Part of a small language model's weights.
Size: 9 layers, width 128, 4 heads of 32 (1 for keys and values), MLP 640 ReGLU, 2.85M parameters.
Architecture: normalized queries and keys, normalized values, short convolutions.
Training: a variant of Adam for these matrices, 155M tokens, 9430 steps.
Each number is 500 + 25 x the weight over its row's rms, rounded and kept within 0 to 999. Layers, rows and columns count from 0. Numbers have three digits each. The size before them is the row's rms in percent of the matrix's.

# layer 6 MLP up, 640x128, rms 0.158, rows 414-450, columns 0-127
101:541532492506534485504458519517476484497508549499493469515517498545464485513471500480537505503490499533491516515511485488521520537527517479515488500533503492492504514475518482476490527546452512470432460484501506523496462508490504453498547520476492458538526492463518494516536500518523507468512500487568507489485519556465450499507517533506508512472516456521508498480488504516495466464454
098:501515505474503507481514568502551491456524500481497535520485517500500539474505498503470509484500526481482524520511532545458473459496519498496476487486512496507513470506478558506467507540504511519540457518518530477476530458498494509483503457497470512499476475522431516495491534488529528499462518460515507522540496516487482492458469516477514515457479463487540475495530508506510527460462
104:498487545532481529515500473492474517494536465463525523500485526533473482491492496486493539508481543492487475496541499514496511505502489496541468495511489505460455486501509523524479482463491551513508477535563497485520523507493528550468467495467476510492492510493522554456498506516502488533514499477500546533495530479492529465485524469517443527515518501482461522491496483551508537445511
097:496530544484480478500539492476488522489512497490504485502484493531474508522445481445449469496505557467497533493484498514495501541512501453541539497533497501518493507527485471499507480535491514500516504487474526537477494549485467531527529480509501557521476512475500530451514536497473481522506492470448479450484498485525495518484505504491469492465473507483563498476524544483511494490520
095:526496475477486511521497500512505528506488460546484498511513480484489514493536469465516505501505496504481505499501490484540509513471476455444545464503474485503504503497471506469507480534477461496477519546525496502498535553424504487540480515504520523494474497439486502564510491469459501504552460496475496540506439470528488496484464504489474550519500479524512473494513508491508509490510
089:539476461477515499524525539516533524516441481504530446478473501486487501519526472477480505485491468488490518494564508473511468486507498455489478499499537487532513515526486436530515507535462536518516517519514493471484474548482481509474502496478504509513462506508547442510516499523476532472506531526472474522502479493480508513449511512486514512486471487511479531434474490505512493494475
100:512499421524523503494510512495469504547507506534525506460488496527500550516449533475507511454540496490463486477501502492528506483533507470567513515521506508511537477484503500465465521515463491485496464535475496469493496470512457524503448512469492462519524540498512518464529470496495543491484537525515510482503514513505531481494508533511483518483486507462453474470489478482482489487527
093:493468539560510515560505502476500474466507513525475542498510471511529486490511526507465536488540511506549502462465532483528506512492501485510495504526454465486525501533477489438491485498503472510502463512485496477464502514483514507515464514517480477462477521540477513524507511502462548505495495523453511475535486506510561492489512507523497492519508528500498494562550499509490524509550
110:424528501483499514490497494509502560516466538481523505502498508493522469520524499507507501511522500443499440482515483537501521492511506501519516507488469525458493489520484481487493484494446445456473501452467509521501497497517507457501505493530509543505542526435549472486524523495519485498493550503510523507519484487512478480465479533487522489492438489476532534509536508511501509492505
103:456519518502531493543491520491541499493507504531530521480482488503525510477490523514485510504538460494497489499460486561453513457475538518540501482507499488537509507494547537532443479463482467535445505482497504519509498484484461509517478499493491540470495494486503550503528492539547496501503500512473499460537511500489486472490506492466519507493477469522498556555495489519469474508463
115:525510512450499510501499484412469487535508461486518516488487490487523494504570511477512476507492475488559482517486537499485527457508489527504484513486485481514451512465494511526508469525505549507487511484530477496497511515494557524521512465545483511505480499484512510468460512505538475497474475413500520485499485462510496534511490484527541491502505482512479511498470469522507518492478
115:535480480500539509487505492493510505518454473504521495497505502515498477542495486497536494503539518504499520473496490522467496508528496571544496532488426478466504506467528508484514524514515466500476497457523484521509482507532522489465504499512473498510527465462513496495577503526509548511487499532517566506489473497501530485493477474491470476510499431469503536488485491472514515546522
094:527493522486487514526497514500546485530520514479484551468499497505507519512492473529469494495504529569483496468522497490493507525481472437475485513500494514515506493475523505478499506526522546513517546453474506516519533482467562467520521491507489458453481492512555508467543498539517514478484517472504470508489535476480506520517535482548447531513539493481510509518471490513470499508475
101:540471517473506520483477478510461549451525490478521515495507505514503521509428481521486462463475469488488462469496509457476506518508545500479482484520489488525481496454503514508507475523491492527505467537498499526559500515499503519468492506497469517522573479473534484461477491528496505476467513518529475512465473482481521462497475499537505510534546493474505509488518519471524514456520
104:528473482476504487483513492531461493505513498391548522491523509461508509467509494520549502521482466516526472490478469487500471487534483506560439520513525510509476483513509466479474517518514506540528487487503526488527531489498471499487550488522521491482516494501460517521448496527527473492519503487469527536506518477494541526513517534473479517510507485520484499491505472539497504531511
088:488505465535497508500517523501498469486465477511557508458497527511494448510488472472536473506495499521541486479480446495487542502464549505527488525524495542516499502536461521475530534477486473513499471545523493540489511517489488472504498507557506506496509528514466449512528490516506512475502518503540504535502484444442505502512519484478491500487514563481493538508534509493513500469474
110:531490511528475486508510470482516514485480486511489528463470496455456484524495477545463488489517450481515486517495474516492487509495483473478459495504529552524484481472495456479477491521488432496541477508489493482483533498472479495567502486508438505510528480532550498487475506504519474473518522490508492505500455473519492519450524514484522517524489539469495506466529528457497510537480
087:533446484497492503483478472518509499480495540502523545527494513559491490497471524549535506497505501514487487504498497454462516499476478524496460403504523500530493486466499511441515504506491484498534482500485478494469451482509503507534542523499497500483489484511440496533480481509534478463566475459490498508510493502523516523506531503500508530502453498480470480520502491486483499532504
105:534502467522493479482513509529530486500463479489543487524513497469551497550482496472474567479543486511496480478498498534487526462468441502475485527546526525533520511558515508506487493503496511461512538466480484475502505491473495501503531547525502513503510497516531501478538492516509464540493513481520496526453466479480473474510519445491503483530510514496504537484502453513511525533504
093:513497497515539488479502512531524499502482520519493509512508515533454486483514454458521528482527458524537502471512509517561526426505462502507497475498457517475503476474524468473489464501523511552507499488508485495488517505506496509500484520532474505509527491496514523485522497458527484523504490502459525519481561477565495534460487504501473474475557528473495459490490498547508522527509
102:488462482533539495496482528486503506511470497516497514506532566528456538556479531528482486505495515509505508551508530491457506489498506530479454454529467465503559505485519495527543491500476491492502487561466514504508522532534476487484499521492559513515495500507511454503496480453524495463481507506498477506478476499501493509511570504538486477505481532503525531514499513491500539512490
102:496490501489469480518480505504501571515479562449525492501486526529497471456532472503542514496497495475500509529507445519489502529484508484561492529485501507498469500486485511477466506521450532474499456501491518507472513509523465507589513536456503495490465509520460502488483497457502493472521492487507496496514531495474483507508470544463520500457505476526513504485510488465505486491464
105:533508538497493487493450463464460486484534472502534540484524514518497481476501519487479471527443511508505532522514493509485497509508491490512468525475510525525534497519487498492471481523476489516499484513503503472480536496461526546518505517485492476494454479482468520505445498512474511477564524483474455488436484530508528516507481458502508511491520534497548489447534453470496482527512
118:528534517504479492503465510527498476476484480503490504488489534485465463516523496499492551466503495431525534523499543513481529510539499524489461497467477530476496471513497504519486502546495518504479514496484565473495510480490528475448490543513485492469522532507487460493488463498479499544514544502509488497480482536501522492525512546535458503527522473486445487499472475512553526484516
104:498471504530495490495500509521511493529527489534478519511504489477519550493492486476547541492503502489530497508501532492474484554483479488500490485465477523538510524511504510507510533517479472466451483500495526494511466488522523447492492526502457535502473508478477511524492484523513456517469526485466473486419497476499500516461507463503535564456471493458500527514553498505466539507483
106:516531481488490485496515478502536478512482541512488464510525515482503539520530493487530501484505467435496476539516524452510492512507490454487500501485514515534474482466499471499493528528498540510455558498452490490476505507471493476462511473523460517477478510469483460491501542507530518449488511536462462563494506473511510511509523478530525511535490482451504521521531501507512480473525
092:477514505530494538460506536493511509549483514492516507495489479488463502484534493477463498505489485482480510521509493523524468472507426462497494527457532476543475490528521509475480495512474492509489515487497523484466530519471471477538489514479500523469481499465458459536500483528503518511464487489494493527512449504487481487504489525460480517463485495557525458571487510557500484478487
095:469535496479517492469488501517501463464495496519505464508511513503491481577475517489492516449554485507512514515479488500510538490493483519509460481507485504520548483513448506510510502508484442513522485549497479529491516487489525535527523536474473494534497497511536493500488535481487520490525504521490483470504472547504541508556466509509548454532458498497503483494478481470525519441519
111:483490484510507481529463480524479480503495508490513489489489546478485510540511535507454500499519550483461528512493503500516495558498524503498522557514483490495502495465504520525511531472521472516552502450479488532519503474486514490466498546496500512503504513493468532514524475521473499482461516507494564489520477520484535501509485537506475479514539505496496584484443492549517456494476
125:533509494516534520496509524524555536503513552461479516479511498502464494470530477510509507541502459497540492496486502485493498514485483457472491493488489490532481513538529491490477533512504498436482513469500482456526464519531510448526522514540504499499463477515453501501528462512502454492487500500517471446509486490488535488522531480501469516467493520536509532532553526488498475522545
105:517535519480519511473477491487505490507506463490519501458501529491473464464518504502511512490476489517522482554492530537495527465513469538490468507512512491483507475505531501498521481509483493558449473501528515483521490516508465533519483546506514545479465492512512484512546477517456502499521494507527532547540506425484511508535537521478441458519523512534488478508466499485459496510484
101:512488522494504472487503493501504488574483488489509498516499477470479482484499500507524503495512512505516529464485518488462508488478465487485545487520472454529485497501498532509508495517415495482538536546520449500511484507475491442503519511466457487485504462535504467513479494508476505488460550480466489488526479501475487501539519499545468540552495521475472519469506498488546511464487
086:519482509534512462497543460498499458486491506539503490519478512498513497446476512542522522470472489510530516532507518538434482428558473494510528533515502509490483520498478500514489498502489531509516485496501540488495471524541484473475465510515497533499506501501487501498486517531508488494445529561545510454494528464479532485515551509484521478490451505496479482506504523500491509541495
096:494526517449527488505492507533513470511467554517538492523498496509469531502498493554515504463527486480505496501531514496475500491481522529478500484472461501539493496524492546489536475496527518445520497465509493488529514505490477471505451489473436515536532525515542469501481479518482499460512533482503475500550476524498497499498515538487482502520475554481529515522487455569495502487492
092:510485483492497482519502525457543484454528481502458522471507474522507468463530489495551492516505478536485508488490503515488505499480527492479521491495503483522518506498515506475483504540508525491502511528467480457499461511502519482481513497499497527446491536483434489514489485522495514540474483466523504476487483540511503494461509483401490531436473499482555505505526509453486524517489
096:494491478455523465487502555496514496471493496469513543515501546507504511485483479507528432525505513499527494452473501542533554487480474529537477520479478508532471492546483522523491490462490496488504562484514490503525540495511451514501500521527466517494517497502519529509497543488514473458459486505521499466536517521487467519501492469502518496447506492482512461523537477512500474514534
103:471495476492554533507505461501481520530536550457504520513511499472528482493501454491484474519481486485463532495489492501490511508521448510515477523507469499476503475444517544485493505528533464543504489527482522518507450507526517459522527477526590527491479491507505476515539535477525485511508495517534493518497530497529504501481558479522516533445511485516496495482500484487512509492498
# layer 6 MLP down (transposed), 640x128, rms 0.155, rows 414-449, columns 0-127
097:524492501494504502524502496495484504425532526469496514487493515507478496524489488504539498531450516512489470493538523500446542465487493539502498516473471548524510523477512508481532506473518532527533494493531542507524458550503504520508490484519502497507491468503528472492501481496474460511526571504524562517479486511513488504480485525507517512515539466523487441445478511524508495534515
096:543547521498505501539481486506482505514503472525507534502448479534524497445470505504481530499466523512431572467511500489528489515500496517520488451445531505461479477502509440511536450487480514491540505530532512525527481478508490553506476515521477511492519530542496529475491473494491490491512503486508492493517531498497463522496506492509528533518504479510474506511508506523548478484496
100:515477485470515547523490469536482492542522466506465545511555510503496490523490463482481501534539487525489499498486555502511461494515489460498491459576458531512504480510491511481498452472483462498491488495485486523504510497564537519514510486477489516510486489514477470488488489489528467561539464505505481535482503519495500502516534550470508504454514518482502483494497495522470464488489
097:573515505515492503480516511454550496495475499472513518490462506520499494484482533501444500512518483499557502476505510506500531514502533513475515505479570498524524528483489475471510531518503447540517488467493522506490464461477515449494499479478500467478481457497507550483486484512481471494482503502503492494487506513492514498490511503466498472445534476502542515491551551468480450500514
094:488483520494516484471514503453511469514496541463501482493503535497506476496465540506519488497493489474500558513491491517509466492538501525511452493479511504492495500485527512495479525441498500517538487506453500471502461480535501508475520484500497539510535498576517502439485498548542457492488491528536526486480515548433520509545533487506530484490479510500493497530476496508460476504488
093:510510469498496456489481496507476504467482549477494512491497489520491550519491499499507469486503504497520484462505528490506480528517497541509501483548462493510557514497504533448516512489486522512504453547501416504489506463506503499521508517509462458528493401486476556469473498518513515524495522513509463459507506493515503517505532509475498501453500497522514502515499476472507541509513
102:491531461473506542511525466465521558497501539500498507501532509463491471472515503484491536530557461497543539453487505466487529500483475516507545517549519523525541447490478482540478477503495503507498532489453505557519480532502491500529524529515471452517496551498518519505528491492507523465503486498526509496524509525507473457511464532515483503507493515505488469497483507494513520504520
097:473486542506544476517467487474516455494460482515497492515413520459502486494503510505484507493518496483501482518490504527506501509504464482492513488511522503482486498488481509502509495482485513476478469513511535474522522489462480479520504522479435505542498563484475478438488478487464495450565522492534536481529482511469499488468537515491503533554489528490468500491469474509492532507505
109:519496531496492541483453465510503537464495481505484477517494478479466480512510517528491493488513462499508472477542451479503514492467478519513486526518517470516538472510512478513534496468535491544529490493439558462485501490495510482492511466496456457501516565494532502533502480511524545533509510522515516513521533483512479495510482528450524479504474512477484476515558549482503497512512
105:465526464485483530470516464528515479484505493516474499496469486506511515550506478513473525524502522537504505475547472490525494487521529498509496455508465510514517505526547496517487500489491494500483534503485468534495498495516499536521504511519511533469498608527505503545506497504481489492510515500498534516488478481480473534484456519480473487487482460517496449440488457467537502553497
114:493501451470469522487484515507481482522514510511527509460518510507545500543452514502489540497490503479510482521520490501485485490470507518529568512528558494488512480509532471523520470540486521531500477462529486539479497502509532495501502469525497528522561467527484515532510533543520490475473541549505505504495478506542489527476526520498486482454533465502529481487484462506533462513488
114:477497509490511503507475515525512493525475485481501510470477494512518538503489465482487568499479530464470489525479516486468472515491483508544502502489505477487457467488511511523436481537534506526506470460507481580492511520508541512514505501515502522533489485471480478484484529526506544525453510517533476479517485500576479501487517511524526500524486465485483452503447477488518499473519
092:482484501537517510483514526521467512511504468542502477440564548534491510493479499447473486494533495483509459535538477496532521499494477515511509512514517481457479520535497527469539542512497467470508492497498507481515520440502500465492500525476508519501499485489469497494497453458490506530499508529530523468471485517538532522537493495496458501472510484531517484555469510529516451507501
102:491526467527477474514525475530551522464467494514482498544414495515500487464486486520502503496475493505510506510480529536515505487502507482541516511479516484509482522499518489548480509551524508572488467526472502569509476496483460522484469486481498487485493491505506510499489492475520512512495568495498488459473455524473486470458509479471516529497483507508546489493500529488479478467494
103:533493507490516492514461484531471451524526540501491495528517486518470503494455499512499454548427517537451511477465474513498500498531486531521489507489456507515509509529484526465490471484538497493515488543527484500504526558491512497483492490506453501458501512506526481540486488486473481507508440469445467497521532504525530458499454484487509500486492488498483491462513475484508527482486
090:510510566501541487486477443495513478512484491481544509503473466481511499504482465486494492511529492494469506504546507517534494523505489435491495515494506509505513513499493473487513524535541500532521498493464505495525507556477520533480490477476521502489484434494535509455521568493485508504507513525526491517549471506512510515541513496510519524507501508594482491514515525538495516474480
112:455513504487532485521481455477506520501504522535511481498500520520503494509481506528513487534510516501485474496474485500484547503553541449522474461421503541483486499500499485502457495494518490486490489518505433504488453503467510535493491475539488498481478447526541532486489485493530538507523527487545468516508496481497503476518515475469525493501463497474483488508453518533517563511504
089:441501484520504476506526452484486521513485482489485472469533506466450536527519487468491497519485512528484511499480524484522503484505427485499497523490508489525468520497525553529459479515500482497559488479481478476559501509514499550523522515495537471522536507459512519506510534507495495460504516502538507519524516514537492514499470541510526465519520549522477564501480494490500518508509
105:446513502472535458522493494507497486495500455502484517532480524488517524493438500466485514501512477503443502487473564494495503503504482513475501486511467484490502508491502546518464504494475454513550542488509473495525490557488504487454547566516472509495520451527520498556480492487487534507542483489478470477520510525460497509504490515493494472519506504542512473500538483494487511520486
095:532481490513500456491502483500500484515501490429495543493606532488500511550525494551448510483508513508510484475498477487522514451467479491525504506545475510499520493521497498484473504495540503513530482483496441484498487544525480485535491509479510559494512459511480486530557492502503504488495454494472489492529470518516502511521535498473483510478503486509493471477486495526491480518499
103:524548558511518531490523510512520467488477510493472525461501461472457490473506492534500460531493482515497527528520519509449483490465485509506506483476489537489497540475486506482524545483445493462448499510544494473513502467465488515508490482498530443483477493517529512441492506527485539505500500475458474502501466494468486500484512506474497475504500537521509496488518551534505497473456
103:560521542504474483468518453498519545488514462487522509518499474507510535471498530497506491492521505538463522480516534488475461531501508524479475537425454502555491513504506491505461512517507505518513463482495507506493461494480511458503472515480527497474484419479518487492487546488521510487475468507491490508495533544480519496469485504483522492531515468523463483461529525491506499497510
106:517534516529491468494494494470488472499462520518517517552456495498505483505495476483491538493498494468464536524460488481504539500508521481513503504492509478500496512554517525501464480523521544485528526514508471539524515490501479514536506511486523474498452495498469474476486499497515464568542525484543510506507462452528461473521523477499497457476503478569474479487498521515485479536456
117:513526527493507483498485493468504507544492494523492516453531460498484551523500463541490505506524494522524515524466490517467533523532509526486476487502457531477475410508507489509477413491467496473510476480483517516474509484483512468519517466496492462486501475475501554506509503456527500501477458528478477531521523495485479487503520492495449519518481508510507489516526498522550503516496
102:512511532478517491483481450516490533479521505495495476508462481506526533491458468488525533515511519489477526474524489532483484528476492468511481492461519523479501508558511508466476479490518525517457489518515518469515525490534541527476494504463471509505525479461498530464457483428525506470488503475502496522439505478554484486488471521509541519496493565498519510467485530514525486494496
104:504544457490492459507502484472496506466502529497469469497452503502498496538486538494483495533484520508516480451492476486505473470501507525513465488525498484469502515538491520501487480526508496518488462531477519478514508522523495506426459500487508510475513525488514504496491507529502479477494521499496478484524486447565504490491440482525508507491489413550473484473529483503544538493464
093:471492458517503513490496479476458467479482547492559487520503513471464501500512518474508528488518481497528528542477518486500508513508516495534511464526526493470500534502520513501468478497470529487466496515494509522513522463479545489529493465535469496545517450495461502469495477518515466512528568505491471491501496507485513471550521478538451473476536487499458497507513474515503435506504
096:486501527523522457559487492496502457542530493546461477476493515546508488526487451476510547506531524459508528450521482503530524468536524469476546496545538480514499489501484550491495506482517466535555536498483461549492530501503472541527510495508495498491490485475521487534511465500488490495528469503518543503518470495485489501496492494478492512488470514472521501478482477480490511511471
111:515504499561496500506492534531529512492488497499497484485498519503447456519526533514537521543534501515534505537475511480475468501498545538500460519509502520489525526549522518505472523534489492472504441491471441515444513513494492433487501491457491485469510487520463512490521492461471456493496480500503485489546499481523479506462504498493504477472513514509514522470442517508516481505487
114:524564504530474501494460504504543523485492513514470509505468467498472513520492503474488488489460480488481456509504437467472517512484478513513527504442483524490494497545494492550538520503478506555497528479494502530504525509505506468474500459504512501481505585513495478489493492520490480509495502500523477516522486496485505551518513483517552484495518490583484485480519485511461506525477
104:520509522517518481496498480531497486500537498512458491464539513548506504509493486492478501464478523528485497513531489452502490510473482488512504512471534552530483509519542516469491489488520465491513539491494541506533537482466513480454464487486492534476502556545475562469507521516478479537485528533469484519484499512436505542513509523480488505504556490522486489487479486486527460504527
102:465481522534498495493506492551467497450506525485487485520519491492505504474504500452511523569457496505475520544507482485530505458527472488468469477511436484499498449484516464524528521498472471480510450507466501470499475503517529508484483533500447486482493445469521500506459471479520515501509520493534500528496498513526491511507486490452467486539506489517546521480509482489522532511478
088:526487498543514510479516444540515507461488514495484492511479476513520546490503469459523518533471521490497488489484538461503528510495504550486531506491478493486476502513464529505481467515503504450491473494500541514524508489484515491503482459491508496464478495494470518505533514514546473455538523517474487504482467501523491484487491495573498519551485431512453502446532481516484499510533
099:489502438485511503502500496468481508492493536499482526491497518478515496488518502489519490524528517473504512500525509532461485527461501506501483466489499505459514480492475494522516510508424525443494545490497478450476541497465540493477481457496467519501497560506509538494576478506501507487546485478523484543481531494552501521467510550511494497500509510512484497540503452479472475506496
094:530481474449535485490500498530504469550502501517483537480443508487505547501500494535476472505501553479475493507462497498533508509518490535499514508501530488482478497463494455523513447503448451489527496482532508493500512488499464514493528525501486495576512465507494521483479527507530512486504495504487515526531521473520523511544513465490552486514505435503541508479513477507503533495534
094:491519476492495447505494524522495508500486484484522486514563490507500460467472499502479540454524496497518461480510494499545470486544544465455485521533521484538538510474496518503494470551511495557489500508544462512521499513467499476472499498507452495556508458527504531527545507512530502488526532525517486485523531525509491542517482473544534517509521501499493509492514476512466510516497
# layer 6 MLP gate, 640x128, rms 0.157, rows 415-450, columns 0-127
101:506512543513495480558496493468499519482509487502532477481493490511428466522494501498520474493486530547501524508465487472518530520495503477508466501525505457498545542474503500507546542506491479565503493478470506528503475489477487512518503519508507506515463493493542452522551504544500540472456473516488463490515540508507498486519529470515478494490483531495491480455540468494515499504550
105:490497495493508495510515481503535509479516480459498500493481545480476472494495531445508476488530491515530523477514494484508508474498542450511450507506469493489452514536466520507517518531505517541473492483449490511511497506445503451490453456469482478489473496519468493500536499506527482485510446511462496519521534442503472480509504486524482480493531524469530528468455454518508523528495
101:479553488476486490493506477474526541474521488481481515505503516517489536541503526486477478504499496429515518507508447520506497514505518522456534520543501517528510515491514480499550489523434516546558496462502512498509464518523530500496476493489524518535491564518502493514495514501456528496550479489475477529503492523523535457488487480527487512488493517511501526509530538516510495509557
068:491463506513484567467470494525504459462503499504475514547596467514521468526489500486503534507534480536505496492505511467491505507494504483511505503541485496510484437496520494493434535484505525481525481485494505505435491490522517467552522502498514488483486458492509502507492549504490463498503537487514468471497473511482505491524506488511477503514513484503478493468560516512482468524490
091:474474476510481491490542529514470513533496484520521469483473518542492516507510463519491486473477505513506524521495495478520449522445522540528501496470494503534511507511491445505499501527495503493520516508507455504500499545506459532477469490483514510513476487510501487544511534499471534512541498544445493518495499525478521495427490511491517481478447512528468523428471506513550485509496
104:513502518487505469494506484450521498499566504520475488462499497490513539470512472526536444516466468482479514478536584476502501471539484492506531510504526517516501491510504511498495474496500547525457532537516517514504486518539527537475495496494439494541540535513493475473512478497529527484482497488548470489484502467511536508511523504505532488498495537510511491546500499502512480469543
097:539534466476477496526486464533467524545494461489475510519509487486483509471477472489471474535504489471461495556510500487541460500505492523536511500492544501510504520513491515479508528500472498489546529489545484546540444466513510449484514486544507522524533496511483509518462455501510497488482507519485470478502512458507501558510524509511476531472473510481464510457469479500492513521514
106:490524509489532481503489502492514504507493474489516483469488485481466526518516479466534504542486470475459496496543516478452494560572452515453491483474481498448477555481520490478533496518522499516497511562490486550480528508562475506487505488509522535498543528495510502503471495502544492522513524452482515474482519503517482509457530520473516501494501486491510511497505484500487462515532
103:479469516469513515525486498491502468502505480514461557503472555538539491526500480456523520503479528565494511501523478507501516466512502491496507443494479477471507526478502491510537455514514494488502445538559491525550518498506494487463481505508484496501471479468495500523467458507502505494503521488514531532531535495536477492490526545467465479501514469501488479473486457523504537460512
113:526513548526453475538470487488478468576489511490472519498464551510495510504492470516547466482514505484483526526492509507523526492502528496450479442512488492540434511508486507524531489502507537509456501517505492512469498485506477517477494478534501503529516511506501472482489503490478503493445469499486530468490483501506520510482473473492539532498499508478528454521504512440549511525501
112:524533508524488485533512521497479501528492495529503497437491468460456531485513503500506528514546545486470480509474536475499475532490425531484518514514507501456511515519495533503532466517459490529499483521500556519552516475520451465487505483480492515520512508491536491469493474527502481491507511493495504464491472478506552513495496498473523545495504558496498502542463504510523467478498
098:470499501515488497509486479475486478537496546498464491522494471501494498529535519520572524501511498459490488513431516508495477488511493478441483498502493531457508510483515468506515484489468502542452485519491492446498471496481517493474524461507513474531512488456510571469499497525527512544495513493471503536477474497518495509491475489482565480514546533511463518503490485533515473494512
104:475549514502479475484488507490523485492513481463526514464505548541452523496530521495465476510513512519505487530486485535499503481519479494531528484499538523517488548517511467501489486466514501544465479530508492483520491480492459518495513528533508453505520542508487491525482489528472533527508504484526440526551516467537493537456488524541491503529481484488492503491469485496509489500582
106:482528497507486506507546459422481489506466510491520485483486506517478497511557515487458467509501488513462523488495547514482465533514491484476555488426479496491461528502482536526506487458490487481500480472502507508528501488509519485486454516518487506511459485486492511544497529512451535504469442461458511516499503517503509520461478505509529494479496492492518456527508498516528469475510
094:507496549489464520513452536493483528523478553482477477485498563500536477473523537513512487511512481502477533519487518497479504493462519478492454481515479491539491508498485501505514429489491522473532525527464524479485468510495507541460560511497490492505497505476573505454508486490476503508472467532482477468495524478524485492481493525467545485489524507520494504502472530523510531475512
113:490501495470526511535509527474475501485518496541499477453490499534459510473471499475466452524470506479481468465497482483492483487491526506476494542480522454519514505533517499512537481482517547530462493533501578550517505473521483462473485501490518517501475528436498524522502518508495529464504461496465494493499556522510482480474524515471477490493508501494507454478506541488533494497510
092:494546491470498516500470500441510482506493455500515507483490479467485500504547534487464508525471451503477514481503538524518466521480501501452487499493451469471538512499504486516504502489494475500491525487475543488495470515509491480496454522462491559498485520496555505478536489475519485539471507506497444451468506521526498469518489516511467513525491481453558507476481501454504514520512
106:521524522496495485517502526455476463501526477524504510469489483530454495485484484499495500515455518533530514504459492461528450481503469476493506479458468514456495517474502542499511536538475532512483515489550521532541514485458455437522467490484483516505490509492476501464482512489524452487457465496474473541528506477490543496498495481517491542486541509504510522508487505465504465504488
096:524512529525507512531476505502492481510498542498472541509500448445502499484534492535502473550527529541496461527498474490461486487566447514495471478476510564474487515485496501512533493472489525539488507503501455511491536511507466530514502469534512487512451524509518506504552465493529465514485485504503467520476518473528494524482491468495503478487514516491524535520462491478479481536504
105:505547499498488491514475499516498499536534494496509486461478466477549476531535465498531488513498499483497474446494481441471463457480532519447526475519499537520503517524518512512537548500479486553521475487505518560501511486483518473451511496584477541501506490483528552501493496496505497504511519486490522491491508487501485476513500498479497521522516534515501460505472534486521506486536
104:509513522484502508536475479478466545475482494478498515472493570502488495452529486480485504498513472504495504483487474569481497523505476474487485514454447508485475526530501523496524567454481526506505526477512529493479486505508473515460449525534491505550506512533524523488519482484477522477500478500474489514469514488484525519450497513496510485511508484519561512527545547492504488526514
107:520521540480522489465535514465503515447491542489496520440496541533488504497518524526464468479490514550481480521481476490447466492541489490495512462529489483506479505511508544496511491426493489519514519509491534506515515519523484539500504529476467476487500502507474518524480542483490533534547487482538550494528496497484486462466493494505507494506528538501520487511458495488532508496546
116:472494555509483518483500503458521506525519483537488535473456460473503506516502465492522478457481502501433515485484483520539510491509491495472511508472511498487491508478496515485528497512526521479491443535497511524477455478515477465516486494524476457547483484508506464486503499508530519523515481484497515537539511511510499455497518503441525496516544593509520491505506476524523530489531
107:542504483501524482525444488453521543488495493496508541515489474503481455517512523516504488503464499494489482497479504484495493461479500540515560544490496489466536511531487501493478523460505502523530513517532502499488500484493493537485527476473505451497530499513523522504568516494496505522552488501501532527525498471532553449525527497483465504530514536455529508516467488495511437503495
108:507510532499476495505493538513522549476536465502517509509455491503495504502428495505517522527506524518485497485512496518497489436518470515513462502525484501464514515478476494475525510458445506511474501507530497507485508493527480461506479515545490535471541531528550503490550476519509541537521470482504506470541514456483504446513510476509484511545463533515525531477497479509498509476530
097:511493490537488495546502511519482525508476497469524473515474486486472485497526513525497465489489470508483503550505502522541492526488443494503533524476514487492469499518516478506511425470497524498493528482516541487521459543480470517495501511442443545518539510520459433509506535521522506515463474515486514515507466488522493551483492509502510517492496551504522487534515519526539501509485
100:537490508516475477502493474503509511514490505471491479480468500526530509420505465488499453526468505504501534505540532498495494487530486463469526523449541490511467509454482488502483513500454524464524494492531478501481468490500496460443466494496504511519519481509463537513481483539503511515526484525501492529520537473511505505489500474444492543537531492510489486512553488475481445496532
110:475531510478535469527481535490532494515466466515465487445486520506480487541481515455516510505515494461476474511496501497493497490441520517530503506532499501477519516472493528529551525509485499518518497519518552550508500533469475533466512471470506468543532484478493511507523517523509503465485500522510480479517492502519544464460486523526500485502465511493551511502433512474540474472510
116:504528473535465478495541523456498489508469484491483486468446514510493505468485532523434470519462506511516505474528526473476457494535454508523505542514496500454480542483487472506546488504541500532506509476496527527461513508498531539474506484471510493500529506484481496510431493446482525493506502490467473552501543514483506464501468475494480486489494491502518466477493477525490500499509
106:473525548477510462556497510489516525517485524499485494509478565488537472494501498479539501468507530525489488512473529469485459477488514497487560504427548497457473531520484525524536480482450463500535489483524507458494476525465499506456503511509496515507499511465493518496512475513499490479517490483498485502497531495511538501518499502516490511524532501509448522483450478548508509464493
101:491486491472523502537477520525548483510468505503499497449493523532482525578515511469483498472507502506451493520473535494505514505461485489510510481509534489496556501505517497526496454483499527493510487499523528523486524454497474528504486513536495478522474510505495489493523517505576526515499482458523469475500480503527489457521460505478519536515463533508566513540499475507519456520516
091:535530436485482517508543486475509463486516536468477464510519519522481494468509473527536496544478563499503491501545491512519471473505487516485508515486513513486520528504531500464515478512458516519474468476510474497510523478526476446499493481481526490484479494473472511495508509506489492491526515484475512505460557559527497493490508530539495522505511521521477503527503555579489478508517
100:517528476518515467494501521491503507500533492527451503480498484467498462507502480489531496477488489513483492462485527474468454508489464489510532486485492519522493508498429516473529506506469520539475542502474498526557493514513466498471505450411487504539483553478520478523505486481466525515497518495531498482479531466505470499509468525462504488466489500474460494500462512505493452491521
094:479506528481543510520454521482485506538517524501521504476485557463487526479501454497465504507471513494510542525517506510500489516488486459499479567473486524483491504514493539481512531468477526474492498502511539504500502506502535475499492539507509496534522498542568547515475476488458475475485502535448470475508530512513473465484485496495519497508479561457508505533482508512506533465488
095:500498503495474466508488520516497527538500460501502537515510480472533531471472472481495457519519544466512494467471527493499476498544484489531499513497528474476471516491516520557476471463487491517570541542516477500508529476511454519511500479469481495524500488514445525499546500522557478484533491513488510504512483500526475512516494486513501480479494514515492495467467488497504470526582
102:509520486478468444506551513508483473464516486481485467494481507518520525468519492457523545529553523489530496534443517503484518535521493484507527491506504500534519526543512469507545479493434532487502546461488506478516507537497467519486492523448455499526519515480475531489488478506520523458488477477472507486514488497516503487478480506524504497528505540480533534536516505490528525478483